Each number is 128 + 24 x the weight over its row's rms, rounded and kept within 0 to 255. Layers, rows and columns count from 0. Numbers have three digits each. The size before them is the row's rms in percent of the matrix's.

# layer 5 attention key, 448x448, rms 0.0889, rows 437-447, columns 224-335
105:137111115139105154129096116127097164146119135161148163164080088130114188154108155083158120100156137123162103092144123159161127108074118106096104132117141105153105140113116171132118104134141143129066111116151115161145170141117121135153147123104113099122100119183090131127080148142118177082133126095118110107138167143156103106156136110119
140:119109186095136131126138151133080155127129184153118098124064108172114168175141157141170168093171118110110132133150128169151173163139057095124113137115099125130130146133116144133156141135128125120103163150145133172106113136157114121167153118071125077165087043096120101142171138132136149088088130111159149134119174126158124131135150104101
102:120128101104075132144145087137130139144091058144147142121154140102129161140099095099133131118153134132190091092099123162133117114100149143136103097119137119127144097129170142137146131120126153129125111145106109133122135109131130115108169140177153093130159174141130135097126147150092161123129182114098140127137144083129109099133157143128
103:117104166110117112142159178130120133143106140124085166074097117122117137144112166089098140126142098137129136145090116093141096134162107107148146193128123123143152086150124145161123079110100117133137108116138143112145136157123124143112152168116122121128118151165137154119149118152115158157124121122117118129090169153117103134118105105092
128:105105141072136130153146129153089135142111182121142121109076143173143139140155144139139167117139127114101130097138156166135163131137068115133106154122126138122137164159127113145169150150116130130134183135103140156097102151134104118127121105115155102151090051060176103106163119162110151101084128105144166129111134129139126115117154138095
122:117128162102169132130138129124129145134135159093118115124095140165151123112110127159125131127114108146102122131124134136144191134127099142138120176135156155119115132142111111180143132132101092139129166152129148146129090140130104111110092110105145139139094086063153129129191122136109125131111115154160190167114135109122183138124163155112
113:142117126124188120111160138100129115108133147119113082121147138122165091082130097161098111151108146149092167161120142119089136151146112148129109126137128139106125132127131080145148134154113116133168154128121115101120088136127146148107101115127153167145134101086133115140172125091140082170121101171157129145153103121105149157119137138137
094:097129096156132108141076155136095157156140124138161155134138117147081146170138142066129131123132148140120159126157138149130145100121144088095120121125048167121116124089144157113131061140112128107112128152130155131109150107129161122146113094119119116154121129131089144124126140113117157083123099105086101119152124146114122110094123113081
098:083165173125095120149122102143082135129117094147134166143119120156106130147135091072176114127109136169114126114130123125114163085109088129064101104151104182116130141103104164121127128126141171119124149145141150115118122111118153112125128152126116111144127125105134148187134134143139126079133103116093115128185087133105110124110111122081
105:139156091117139130122116118134154158132133101156104145116128171136129128101134128124109129165154105130141107115123129166120111132129169134147150099110129108136109097143153159136097130108105116123134106129123084093131136134093104110151123084146135124133157180160149169104094175146105153145116153131076141103127124115157175091123123157143
108:101119161106166124134128163151094123125118169125139088111112136154108094162165103131139135119136155110083143146154157148124149142159105123124124125137087130104112148131113122101147128153123146110141174138123136153103105143144141116154110104139142120161105057082145106128141105181150133124082116151148178104106118160105116103086130131081
# layer 5 attention query, 448x448, rms 0.0932, rows 438-447, columns 224-335
150:139129122095167073084132151152131137107114128111158129115103166196132150159158108147146107124144144114105156122121096112170123126139083163123130148130122126106120126120122170169183076120133147105138136142102127151125138132138147128122147098088141095185115120121157119138163170142097130133093122100145173151113127146170171098120146118101
085:137102098140159130110125082116135102134175116142140131121138129138166123081116118150109113159149117171153075151155103109105120133164133141104148100124106109113160145108142139098140156156125156175105105087153104115113099083131159138150112152108142123087138144156138122133163122115132135169138177107108112128131159146148124112130149166132
100:135118135092158100076147135125128145119159132078145149142134134146150151122071157156153112123143131106120105094104092122147130155149117111119101172105126134149172135118143163121164135105131096120129120078112150118140141105130144134148094143109129096140123078140127109076119117128139112117108145130129095134108152127152128102145131126107
115:134111112134177099116153169133132145169082146104131134157115114154123133203120142171112154110177140145063166141086145092132150126129082178143109178136118110112126143159133136173143164130140131118150157153091141141136132135140151146081127128093148143134122111100131113147126149122098141112077077101142157149102135130143142140128153075120
102:136133121099152148172136145109110146124090152103115133116102086135114104146108133136104162164166137108100142102116132112150155118099081147173070185160080148141121158168102096153114175136074094140130201138092112135165171099124118122081159101106144175107121117104142101153144084114095133122123126133136154132096128112105111204153167080143
092:114174137186155164139136118131121148105082117122146111124123099126102090170138111137093129165107109124118167130121153119128112125099118124175099125137129182111095157166067065142127148152095109132131146127129130145131121131153091141093124091135111144164130173103141125174117122149123116099107063142168126135093118092101114202116167085143
091:145149180102142093162143141126118188109089122151097137140130150130103145158158142107151172088164132123102147106113108160136152093095074145142092103152149140118127102119144142108123081114112137108113116145128100168134160154164160132151146104185106131163119106168124161114098122150106166130134131140120132084117099131132170105122117122087
090:145117182158164118170132153167132192133132124165077147138142156129094111140100123096099139106150143123119129145106095121129151115131078112149074127174132148160123167160155128144127164173078099094130148114155140124087116118156137100117136145145139092167161075128075165099139098155154158107120116121150110107089101129127121106143135106086
089:112070118173112112105088128119131099166170109139131124139136139121145138081118153115158110128136140177156123118144143136128111112107160118099204089077126059114139109101164130108122101121125127126153076129150119103126118122148141151148115184145095123125094132156151145087117130124150149153129135147129136127148149128183145095098102167121
099:112124149101112116157129198131122147130098133107138097158094111158122145175131176150126135104131124100058180123106136145135155169077085157163102141131138143125122127146138123163166115137139115107164123171146107135146118191126157135095130094138138111171128084093123103155131138150090110103104097104155157128101124110135142154149173072126
# layer 5 attention value, 448x448, rms 0.066, rows 384-435, columns 224-335
092:102155123093154114150100118138128093177095117137162115153136117118105137112130105140156134161132144138136109158141147134145062140107115137135129160120092128124106141160101106121131118187137160129132128101128107097188098173068156124090178115126148118122146155129154099153136110146107129156082163154152136146096113103131138143140152108115
088:144073172144121133107137120137140093139114117137140107106130092137148169129128145088145163099158087135137111145144095114150104150125140140140127150088143121137151128111099115142132101141107122137121143101099157121102118115123115120130131103155123145165101176104097191116090141145146103110142149121109095106091157135081107135150139137141
081:102151136132130143098099140130117063123071167104116115134121140110141134136117122142155118150159110154106147123159164128105103134160128146111143123101127115152154125094125121135139115131074154136111133147084084126104143142110131124109158111135125127111146127142127166135139139140131103110130131161136124163108081123139140149114103103145
096:152158127136153106112131095128119147118102153124127134179118125139143150148111125129144150109148179067125103119103096136116099148154082154158152104104075102160138135161143152132123151110125112116102125127129163116124133127099169095132119108128143156148129123148141104109132121114123134141122145105118133120121131173101055134104119141151
091:073149099120103101117106109119103119137140084108113140147146116137124135126107147116101136154124129170124147113117110101110160148155128124102078097124100140130111129094098121133130093105103164128121132127164163123129150122099190117169106157137130127098140127111126145152121130118136094129114122137113109124149106102138121111095133104131
100:076132111146136090134130100149123148106099119096143092072116154092112131131144103120126117146115104111131097150129119153125127107121103157156118130175110151132118112168148100115138118109164108130088151143145123132128120110159069135140146088148087151128138132107129115182141127098178142118119143107102125120121122118113091103091155132154
103:144168097125083124147179106084127142167094104130107116107139115133120150082140127113185153179153146131128134123136171153119088113091088110138133119105081118162112112114134109103124109105122079111141145107130139114116120123141115106135124119139081157162126150142116093115130112147128152114177161131098115150140179174141131154118101153141
089:111174148141149138114131106157124140156130109088107089122130131135167120164151138115150156111124094113083118105117185111090121114138098172121121114130121129106133089108137110121108131185152136100078094133130094123077089145127168066138135111159108164158127123134080124147145164120114092133143081151123087140129135098118095137073128135160
100:168126137151121100142151124094104178114100118137152104127110081169115116091127112106142138156124159124137134132127139165146132124111106136141098132129100136165187080130099133118094120104147130107159148121140139132121165135129153107126111106145110118182161143151087130111118099135086174116160140121150170111129167114093125136117125143113
077:184165144130136145158140091166115137142114108114110139141111091085117148124125112142121114146131146086126119161120140128116122137095128091144121143126102124149109119155136153106130123127143139098127154118152129118151052117114141125108098129118145114095126121133148119124116091125148141124123093120150099104127165121105108185135155168136
095:115134124093097132138138177114166130075118138172151152139142125151096138141098136131117042099099119136119087176148118093111134105145098143119124139178103134118110151166099125130115129146123139107148147101154143112118186138126113133134102097092155119100128112144111170107123128120117145115175135159129179142168118085109144149121146116080
093:107135081143113099142131159137167120180140147146107091105119174156103106106128142110065109136125121184119115112148127135125176107150109055164109106150124136141089138119140134155112138126155120137115113172108165146126169125129147099110139070130110126139129149130146120113149117106156127176104150119186143098132125113090143089133134119133
086:115117116163128108102101068122152131089113128138113142150126136132122169160122144127110125165117151165160155084106133132108169108129089137096090117119154134143113155173111123119116113116040129115155126080137145103104149123115123118122110161132146148155128130135076150100103129127116137136167131112124145131122120135148152118160151126115
094:134103148116093141145145143111145152135113139117089093122103138090141143128106117130121123123129131151186138148128130141117148157135131119112150141126163128151110140098117117147144092096055151114138142133089100137151090170107117066088126120138132133143125153101142127119113121142135103162157087128122090162113142162102122129138097142111
086:129135123157125149152090121137110104111131093124130101172117146118113148119148160093173170164159165115118126154108125124159117125083166090141172157104124131154179152127148141141140107113128166151117116114132126112129141188141141115103101149134132130161115133107127137173143113120136126148119117100126106106094154148139159148130119122171
093:081095112131106151094121148162116144128160156097163135120100139082131091146075131146131140148116082099111142118131119096092112129188116143114106151124117133128092141112158122143117123119147147124129101130146174123119159178114153141116139142121107121101140114132137116130143139107145128137131103130129117139122122109127145078089146105189
089:164149091114131133131114152136182136158164104148127126138147133133137106126123112158122146119123113134107098137129148103089112128144117139086092111138094120131131151125154094103102138153112113109158148096162138138192126127142117120144112129104109154106148076149173119080113138123173152132160157161136140125126153136143136129127140135143
083:067119140154148087073161136075123099143049130124105142085115121148123129128146110150099195107111152157131128120142126107122141112182104124124150137102142125123159143121122112123121126159140151153126115126114144151135146111139137184137156145184158121093151133148115131148141134121098134129124175110151149126133113087150162104123132126088
101:157131121125154141120156145145159185090109139122134135137114132102131140182093150121088168088138169137139126097134173102127130129132146101120136129108152106139126117099128136145121114118148159128134125141132146118158121105149107108150115115141108138087131134127121109092124122105129125130158164124159123143106139149115126128125136124139
098:169105145121118122097140123149161093072185129132131112099144081145155139129115164128115113081126117116106139105153141132164142153138146100100121096142119163135126140125166117099126136125184125159132102089150159134083137089162147183138124105122087151117119123132154102101149144125131113159152124161076138157170080105113098108131118123124
086:103116129139117153120133133172075088080175076097125152139120157136115097133152132164121163115084141142146105143105093108145152132165129155204126133138134129138183148085142129151150138151138148116127147092132194121142119135172174169104129141134174113116137142122144145153115145121106130125129096134106110123123103137159107133115129155099
088:095135121138153168113106150094135045115132130146087072136133118116130148125129121158135084101129120153106139106152173114123114125130137114135166137125134132128106168129118091100107134160157144138117119127117129127132115087128125184113162148130117126074138113110169108117121139152103108158153120156149140125123077106107130151148143094128
088:160123141121140109157088110109159173160137121132161102192125101108129154124115109152117080165126155164146158086127096117151132125101151108087087136125131121110153133132130124100134126113109101116109160095135132079127120133109104144105092113093146127144138114127127118145116144119086115116097080140150121126154148156133112147140140142130
085:146100118122148127129146125116111173172143105128150162123120138151149125148122141139121132160127153088160133174106148168120085165136142132175124114125133119128132086169139154115171125119156150124125135128109139111155127163152142157058095124171139121188139134154130184143134112085115124108098112148116127123153137121137143133088091123150
091:160079085190100144159133120134143156173095129132146064121137115113127121159167156097142151153136170128128126158155113111145113106104116105173120146113097110160140121110088130148125136108162162099150118125116120126147092145109144089111079117148114143151138136144136142062127130102162136139175133145081094091051144134075143174131108162151
096:114128125150133161155124112175120089112146102110151150106102133108119115117123146123099175152123142169078163159118132119176130110115120102125105110159107138135134105175142152122158119126147133154129115188153116129155107108151122183160112106119085112135145139135146118136177073146138131086120142122127149128149114092151107136158109143110
089:153115113151132080114140172128135110132073183093078106078159119114121123128153163094107116138131119154117150154157180115132125153084122107177133099111113119150121158136103106154135114101165100123161099141138126147107153146116114077149133097122150108150169106116091132134127112117110136145155136153083132095133151167082155096106091118136
098:144116152106128092150140142088112143107145174144134107081135098106109112103122101126154098110097095156160159120154136126114144164150105121173118155120131112099137107142094111131115133119136105125143140115140096123147112117118081152125153177128103093107146112128120164115077133146075130124161115135114124139119150152133184126149125117102
087:197149103127116133120124102105139110126171100137099093147127104125137099130120120163175144158140131099120102108093106130159110147077142136155105138110145134163127137116109142144145096116127128124115147093104131153147157110126135081115102149149110139136105108115155116126129157159164115122140112117127104105102113143103139151137118114152
093:142125057106101112169098141092117119099115100117138140078134146154121157099106120140124100172121127128121115144140112151142133123144111166119086149152127122117114144116127114115138140135143067136107125146126130142137120104145075179097129126083100117137139114131158117158166123168072117138145144133122129107159133115155148124089150093074
086:185127118111173124104157124114102121150115126113129115123123138101125109150124100138125159149142105152110121146113137159116134154129121148150169134159139144185114130144114109102091161128154136125127128135095146135174127123160107132134123131117139117113129153128129130109128101050150140142161138102154141105158102119105160126124126119108
089:121107128127146092122124072096135220156125103135147088146102089156092150111136114124143107125145144125165121106116189150180098135127141134098130152104133106140121108115118104121141095110140107148102119113088118150141168159109121097095099102131106146166148119148163114128103105095063151132137149103118128088112139160107121102135135109127
096:141109147099152072123153125118183191128160130131170116116145133173138108149145147098100094127119103159120127108151191104124152124138123125131118146172142138072125134122148106120124123157155125128134124109141160126139122144152096126180124144127061114072100101119138160103137148112109135122109131146141122110197145141136170113142127138124
093:134110110134119119130133121151150158171110142144158150147113125155122102130134093079139160099131132152108094141138106158157108125156143146105114084117094147116139153103124122139116154121131122112117103123129134149070164085151129109148115123120158123139154161167116134096196081137117112145156119129138119134142113089118129140118137122065
098:165145119138154121126122145172119147136093139092096146123133144150132109111105164122084138120114115141132136145100165105127115129109122120162125120103116106149117158039157143135126104149153068115149132129158190153129050131132123112135154140137126110147091130115144114122157103153114104142149173112107092090149160172143104116079106124136
101:148106146139178114148139135087136116121146123122067083095122175079160152155082152118132132119145154132123144181104117161145120139134131123142099128161110127147104161126139135131154106110110137122094111116134117119148126128172095113115144147119141102132126106112138177116107129136094093132114073140141048088120132119132132208156125128144
093:156108119106143130110115125111130117147140112122115108076107167138113171112117149130141164110120114110139118127104151187096143169146090139159178119111163130122092139151142134135152117140107129111100145086071130146126161132137129077125124118161136114147135156145118122116119109119113108162120128111153088152165148139177116137117105094138
095:095121154118153175125134118066133153158114124107093138116097134103116131086091137115105114136182093159125143118086171091115119101083136153076099128141166123121098128121134120151109130126114066128131121178129120148153111131127123116149058140104144149108124119129122147134102100132084128128207136121206147142106159107138129115153146123128
094:140167106146134154148089138125130131099151127107136134129133135106104098119129141139060109143115141102115155167106075121116132091113098123135092113149126150117109106165137127151108139129150169137129138172138155116126130133103137145191150122120144134140144129140126137161180147130113095096165142129093131137133127106122155123078120156129
095:109071142111103082124170151141119120135155124129151160113100110130108090084056113127120108151152122174124146073139161102111121128125149130119127131124127156134169160103139129076103093161126112161127137119153081118112090102123073164131125109127081106136165144117166176106146105178140134098085123146164154118174108126158144137160151098115
090:126170133099107090153144079095139157134133123159160130137121132107124142150139109135161159118157101096116122117110119109138102137098118123165100132108112117110158142121114137143132144103197118108093115139159103122153113125134073119145125098141090133115123124108139146102088139125084129099140091141132124140100156154104123133144150183155
081:135139165134136145175129120147159128072084100122174144137170113089133166155126119118120130108146141085146083121115106123119106088078102154141143127096181121129092112146112108114103132106118159116133173097126119107139157134102111067115120133119170149153110129125108144106111152118135124137122155122108118165122099098106101125111142130120
091:107177110134163114162084134130135145200100108122109132100120144127136127138178104127137152139147114135115143114113131124149125138120112113091092107129096114121132146127143140111121117139131114142124105115140117166120099113146119163158147103147142119171159134151155132194138108122114119133121121159126124128146128108127104151118127122091
085:123163114149082147160126139180122143092112120096112131144144130146093120098114193124118101113115148139098117144119120148130135119081105091107086145109091118141100138139135136103124117085101139142152152109150163120140118139094131083128114075119124134192149143131122078117126108127135133155141149124146111114122175166107078105116110110158
089:155137118134117141125101135099140063120095135137121080117134085079087159144160107119141143130121129146117121141161162114100123131108108122150152157119175107130113132157094101116101154144089175117132141115091108103126084135080105103090124157139139142133128145113069117130130157124127113125162128119106109162126136128141168139155122142104
084:091123116087125104115117192128157160145121153119119141162138125111149146121119124119139080100109098122163164115144165115154113110126132118146133166142143117106081130144090129142117135149122091152139137133092122104149113155105104114124156091117150144167093160105135134161104125169095113108070144124162118127099132143134166126151136137092
091:125098115114139163118113148149149154161121133136150113145119094153062126154136138102130117155124127121158091181140180118140115108116150108085121154118110124132098157138139121129150114126118141150158121121123144137148143157130112120096141144109125117091102137127100135094166120103184136132151166105107136082105116165100142077132138098129
085:114109170101156132083120131147127116163125139158147152095148159159110118158152123126098117104119107145094148155130102097108136151145163073128144130087145131129136139112102116150104130118124124119129121131135101115146162171120106104145109131101096107065117123123150191079113131142131122105083157178125120117091136091133163112146133137145
088:143129160127101163103091117117128109102190126124141119147106161185176152105178155108141121107162128132148139134126063128148128158163129147120132122118128119088127162101138155119124142092103150157128111146125117098116141128115134069141142142142143115144150088110149157160122152159107109153078116134143063102114141118141144136149116122105
089:129109116121096086138111094117160122143155125172123106151110099139134108140112134118094092195100140136131137132120129108152131109135137109119107167152151123157121121134144118119137111114122116140181120148143167134139119188148103187089154145098155112133100110121138149126130157139124150129140114111091121112106119143130146104112134109141
102:089161133107134105155111131140119132121125134149154107169086133141095074115130088112135154145132144115133101137111140120128078151137108126146141166119103126119144092128151157123140143144097122147090135154134159127106103152103135125073184134148115116150113134129084133111148134082106141165091135075157097107092172112162160108121126108174
088:188156155088131149110109124134117193143177125107174112142063122123127152152138094158125139129141123091114108107100114170135115154113125121146084120145113113124133138141142158110154116130171125105111163144107100089177162115129099082115126108157125096144155132128144115136090138124107119115085120102152092129106141154145091144132175137145
# layer 5 attention output (transposed), 448x448, rms 0.097, rows 384-435, columns 224-335
093:119127082183164132114153130128084159115117106110129145125121130129172133123114099071117158117132130118137156109116153096156191158097168149138152125098154181115160134160153145160134126140096095131126135140118134114117150109135092131133139122135133097127117148141119118118123177102123151128116122116101129143150119101123126137108113059185
087:121164127128109193128122093128137137140104133149087097091077136118119122100146153126111110125144113101177108104144121125127169101147158133136132165119115084114087090068132096145102140150155112128108107077097117171105140129129126171114128176112146101154126171146153111108144174150086119133142149144152197176093121080139100158151120101104
087:124125135157127117122104144076175093161181096127116137122139140120094108104106118151126149128129112115141085129115117116191124173154176083157115128116164086160151114130097167107111124121120093166126146115151143118137134124122124121107158137156143142151112138131143096117125116124117122123118103083086108151136069157129132164125127145143
095:140099129169100130150117119088160131132110114109139126105110110139140130146134111132111111154145135127107093101179145102101093130145084177179152098113138137121115080126090108103130108142151157106144085132099160127078117114129141087113118123134183122118150080153104139153120173158176086144139119101175116111138123132104107133111085120131
091:073164145130123147135126146103177099101163143118158141140100124075110091103089128110124109152139131118136101132104173140138131107171132146142145160130143119147125127129160108099134126117166130128121167107079178088152116131131111150095080116128160124112106164128140099130119153122075118099139118111080095138096125116098140129128059123168
101:109146121123135123135118130109150092091158107130159107155125151109136127110143121147120123188085141108150135102102133110112138136140120111083128133148098117115155093113124130113164135113146120136073128097169140135154149104147142112123093113070130186130135155091086145176113171173109119134155054116131140123142125088133131160143149099119
101:109134146103123133113136120107115136084095084139127107148125119100161107174120075150119129110079143101126135091114135141110152103157105167135126149123127140154155157122092115106138143147159136126111131144173119120160152077130119106115157163117125108161132153137073140119115170145142086152195106115124144097107131083115157102127128087103
091:099122105142130127122103124053190089129186128150148168106111111125129119135085091156137149139112153137140108160117136126181130123141149091136139121122120114140134126103150161131105141117116114150112130076150140090119129144162144164136141086115153146115098164145118110149130118108146143143104087122107116134135092121123162145147085140149
098:140130152161141188123097147107106118127139122120156133140118114093161100143144125144129102123084179120153115106126130160084128094149086194142145145158084143127110114149079126113142148131128099150105133124146110093134117089136160110104121134140066142136127132095078166138130169139142073169144131123140104121124136103146091106148145111117
081:131085084144127140138100126133120138135070139176107136111118135143140113123127147147102105108122169120110137113141117111111147122081121144117128136119116122148114140132106105136090124178129167136138097140110115122143132120150111121138131131125146159131141154108088111136149138143118114162168117180144154131112123112151135098129124118108
091:151144168136133162121127101130122106166097121099141121105063106164145091101107175112136105133153140148120179154116134144114108145160118143166124135140109142131094136135116120134128138119090138117123103092132112126109117116132178112118110148169129114130146160086122085108104126134137139146114146130135097136113132132133101137135177134157
094:164144149095127142132144138131120141112146159139157134104121115161189152076099146116135103153118103102113117123091099144152110122148166143145117105178147158097148104081118135164148139109131144114116143117091128088157138150120166168110125108108120102083104138093136139128115128139135070117119110092140106137156106113158139138112121149095
086:109146144139124142164131154154127107148086182109165118120111128124133118103143101090106101153108094066135129141143149139101103118148128151125123162108128163124110134137126142102099179143111144111164130120118089131147132129129128101121084121087148143138147137121143132136147130142127100103133148155156116164114105116101079086119104102129
096:111125158158102145127135144143107137143138124159116130137068157118077128105118100098135092132159117148149131097142133104122134128159144118097099084121141111121132103121102077106123122131144121129116088141081142098145106095140117141095123148133151112149130158146126119100109116109117088131126150111133176124134113138167152100143137168143
088:115127097135130118110144137126124140117061146119103079113144154144201148146140141138135104120165123094135146099150134146145156110101120148098120114133121139146148100139141111127118101147152112085112112146135125146109144143100134101149124096119155135093135121157090111145174173153101121134153170104125154177159159131110108155133094077110
093:140127130105111054162112139079167103154156124144154123095098134151117096114112151144137158141131150175106076154124132142140065137182163149130139138149141120105127132136106153135143093114147103110131143107142115073148098126111170122130105107131130128117157156148120082134138103137096149113123109132118124143124144137156115160154115166150
089:149110134141125125132149134093117114113093153128147173099080103119155091128135134142122111119115161180101136146158111178104108119154112129126143121109159152110110172140127098109116140132088129107142158150157126093160130100128124125144128131161149096120114124127146107121099112149104133153104126119083127134118142100083180123129091128152
085:103170141135126106135110132125173092112143158082159158107135134125128160132143121136157124149126089135137095168116128136143141156152132114141071164111126154119123108163144199106159130103083123127152157125169101145144145131087155149078125120126154113105113120135181148128130099103139154109082144138109071111142091150086124141115156120158
102:119082128087126130150118133092144134132142163164093140110151123130102084125108108133124095122158136143119091138177113120124094135141075139150093109117152149141131130112090105138085125150143096087143150124129108119105110148130139128120135126160172146111126128141120161147153127115136110115086134135145108079126114156117089169139100127076
100:149117140129139135142125126122113109146172153140148135100119107155120138132097164118148187131116132163100085168130143111106112133131132126131139159190154147139135151128143131156138097130147163132121070123088144123136078109084191116130120127129116138106087090124107113122123032132124140111081172118107145116123162134172135144147135134115
089:120099124142110089099121124153143141123058129136136185142144158094106171181126143145187116139151131118135128130125147150116170096112111103120130125138116119102104113151127124112120118128131151092143110166075134155126121082096099114130102141140133111120149089118096164116145134101119156142181157194135157116125133123139139097121102122154
092:149139110130150065118105132117124103154155119125150162083137107165126153103124123116143164118111118141106120187098119098181158193121181128129130145118161156138151138160136161183146124138092142147129130135129149154131129146102161122110137146157154072138071114104140111106106081063123135126079110121085105177142108183126164138114124138132
086:107142125139143169125142114140087145125137158081113103101106142104136142119144122109121121123101139116102155105150149097057128117081100195127152111131136117148119138119161120146122120141133102112135058133097127133141122111138149126133121110134115145114139129105128110146112127140164100094144165098140098128129141098146125143122087104138
085:111113160129163165121140124136120166114090139106131098169140156119181136131118151130144104134117139114155149087123105148125143074117119137095116116150125161129140161128127124142107139143126137132117115125118123088112146112140100109136122116113139139131140159135079145147150184177150150131173146130149124087124141132137088151112104090088
093:139119163115150143109092128082120152140128123132105115078113143155167139107135113135115105125155143148155143098168126155107116110158117165119107143161082137097115091128119121138097141173102088116118164146116129127108160121114142164115126122121145141117127140126092115132091182137089079181147164113154149121131170107145093115145131124103
096:156092114083128116083084101141122133146145173118111146179197155126132154148120154151114103106134111131149146156103121138091134132141108139125111153157113119143175149144147181154103107150163111090138124104131142209119128131080089121154137116101123179090104121148105111129128121184094110136107138135140109114137158105117106164128135130111
090:111145121133173139106100115072149136133195121131107135111122127137140112100124115118128140130153138126148107132131102096147119146133115136106101134138121147137154126133121165146159135117113084116137161118165074115129132126134128117111134146123134111107128120138106165120105113100149056117071138103165134108124129145130097150072167149120
099:168121137112122161105153102147070110129132154127133102133134124127153099131185072089121145131134134129142158128125145160129125132092115105093109162162100197118136172157157128152135134130117120117103143110162091120108136092115105113153111130105117145162173146133145138118109142123140154123110187122112152089145139148145126152110155161185
091:095140110094138098160100140153114150107095133162117137128114138148097138098162150123104110128123149108133139092136142149163124099146101126110144117112101111128129107079141062148119156126153146157094084183075154114134140153152105135115108129141145079129138139126096128122155132121131105133194148146141132146093160123143161123147082112114
089:138127122073139102081110120139087133103149121125115177119144131144146137101143144127135140163142146109133192121136113142156132151125140116111110161122122137167154156131142177153163129122097149127148155166176140144142136158102102119144151143080119113130170132136173139117130118124171158138140120118099130092140127136106159133097160133165
085:095122137146183082151115082144157128149175113096149145096141119152174091119142130113121127148083160133169138166160123154165139109134134103138106140118099133129114147127140112165097134133129135159085174131129106129108148140129094157094116076128136113128135096121154154135081122168091114100178118117114093104130100186129133112126149144132
090:112140116131174153141181138141104103106131135162113110132097112113164105124131117105135098137109125113169134110115123109115101096110113124102188147115131138145133126125114072148160169135130123162098136152147133070103100127150133115134150125144122115122105164082086153168133201141173090140133130104150104114110148123136115148146134119091
096:096093130134167153152138100142138136160154122158112126130156102125144083120116119115116148107108140134131132161162087144135106107113120095109084095157140164142120159111164137149143146116102135104101153123157052115152111115144110168114146095132142120114122108099148112156120110123138175096102135130137126090114136141169128169131116139093
095:128148172135140114129142130120116142132154094149132136092154102173143139095104135105138128138143117174108129134108151116151116124128149147185105135123144086126149084128115150123105077138126106144128160120132139117081156184092128117128109121121153131125135116140155137112081152143154118131142114101150112130153118125094126152120148143112
099:130109134154140130126140117136141166136138106179095165139131141108095120169112143151125123121159126142136105112186119114136110116112114102115132119131156098141141133113102131108125097150117158116117155137135088080136094152085103113152146134141098111127158085150088160133160113090153075109129098132156136096138101155115147122087095150103
099:072152103141161154127115126146107105144116125135113133092136173144109122093161134117122121134211137132094121121150135094121138110115138112111107121119170104151123120131143104152087141133150152087149080168104134127071105118134081118126061162121178130150171120101097115122078123137163169115139137112090156162127148150112104146126102125134
099:112108093119099097146140109157137111139108093165138141165131136117135136130142127122144124106146125129087144120098123133145137121137142104168110118121117171176118137110122143158107145146133175114146131130141117057091131089159140120138146161090140084170157129150126152145116096162201175086134128134121132117144089134126162123107132114105
095:123145127093170132099132093132141083116152176092100105132113122116121120125131102165096137134072124079155129152126078160139106168138117105138143107116134105153126164130077138159092153117138123122125164135183134168115118197172129148136155103115131148132162187097134104137094160139150055129134086132141122139114102128091140155146134164105
093:143153155083094142129140158091121151129158120150146133166162159081126182118075159162095095152117157126090152119075136145078100161131110100145154127144122105147140135103136156075172117087096122104160141096151139163164111099123140144130087130130124138111161133127084110085113136149150128137146103152164082138112149136101133100128119155157
098:130120136143134106107120102203093139136123109111155158096128115137129068126165135119121126120099092121138101171162095127142110145164122115081130136137162084117126129152148130129112136153134146163092096119153146133161092128103113122131139147107117141131087094102109115143143074111093091133114147131108140164134113131158158164135089118149
088:130123110089129162144126154140073117066104130107114125105155144113110132126130089110124156144099160086166144108158155138126102124116098155086143130075088147060120110088168076135144132103157149117119061123142171161117129128162158091109137158145159118148150172099147142124112165128169156160147113143118136108114163097115120143142097063148
084:122133105112118120166102167157104168153049097145103114141124149148131139127159113134093143107104105137126157108140129117132120122151127130125126090117095126125123097110092132118095127167133157156121133136099139146129150140179164131169149143155155121108128168136115114116146120117100176122121148159143158137137133105133123082151143129104
095:127123092159186154107151104134138103109171110130131158143136118108127116103076106165123097143102149145141128130092130120115144128106145101165111148115146136131153136139094133123161129097123139150122134131147145094096106137113098105127120135115118141160098138091123122150089154148159099148129074118126071150131107108091132150121120114116
086:147103115170109133103176153084086126168095133145157133125097152123146100120141119154140111162168146119108137090128129095071122134120107183125147116154129103151132109141084111094111160128145103110136158147139088127183123120124172131143121162129137153114151151128049143109157149116128072108138115114130158163096156084128131101137151126103
093:104129113114134112106132128135116134134123109128118146116147135129163139119118111095100152094108134112136162162119148134168163150101136130150083159117125187155141146136174160133118137170103125121125138124132124135123154094159097129152141130110151092138141168150128134103100093104126138117106150158124140126172124136109152129102157113174
087:139150116108128128138136123131100160148100140129100134112098127145095096110131123093124152123139116118151134122117103082100157143126151157110135137122137123103124125105084123156184139120117130133141077140122116125151146164148089162121160144139114117125146151158144135126169122112079148129115150150130145137119091104181092122140164096129
093:145129144133141114123180150106153149162082119150090124083129130154184127112135171106130116101172136160136134116163138116143075124063136140114121118089146166150130122131165102129133145158097084100134190091112092089083118148136140132148131116142137111127139142142157114102168151129126136110124103157130122134136141146112105153119121126074
087:149172144097144155113116124150117110101143103108113131139146135119152141111157117101103166075177119139115137137146124127127101106124167123108118141111109133094112133162199147117120106142125096119130150118126115143141120129098121148111139133146093120116113123133205110129082115159107186126068134109095097180138150169129070129109137113139
088:094138113155115163147126141166079138141096124155117097142138124132114117133130122135101137139140099106138156151113159104146167095120129090113157106147125117143104123143122115113157113147140131141159124162093109136142106120098107127121105145098130116118096134124122089131156132116149117136112177131125193143132160123147129120071109111151
090:123129126115123138127159197122102172116119161093103107116068107105133142108115194086127080118117120113154127130137084132132131144108154184090141117151153158138136133122116129121185109119115118093128107109112131105142121105095148098148126084138110139130124141133142119126143101110102069130145152120132153125156178118131102115137100133127
103:134103115128064119139155136094124179164100079134101097120147122119178142119101129125133135116130125120115100124104119143138143146082183164135130082133122137139123102143145138132151154104139093130125158106131131089106167075140150126141131117112106132147163150117113113165147182104167121139130088145171153145166146113112077135119102111116
091:115094099130128146157144117128106153128074127177118128129131138115141097137138127124106123119114154097133178093130154113113147090096099114104146097131125143123125131077128068148115137140145161150127086127117132134095106136133115131147115142117122130106146165104106131140141144142163143142180147160123123115119138101158139132125093078142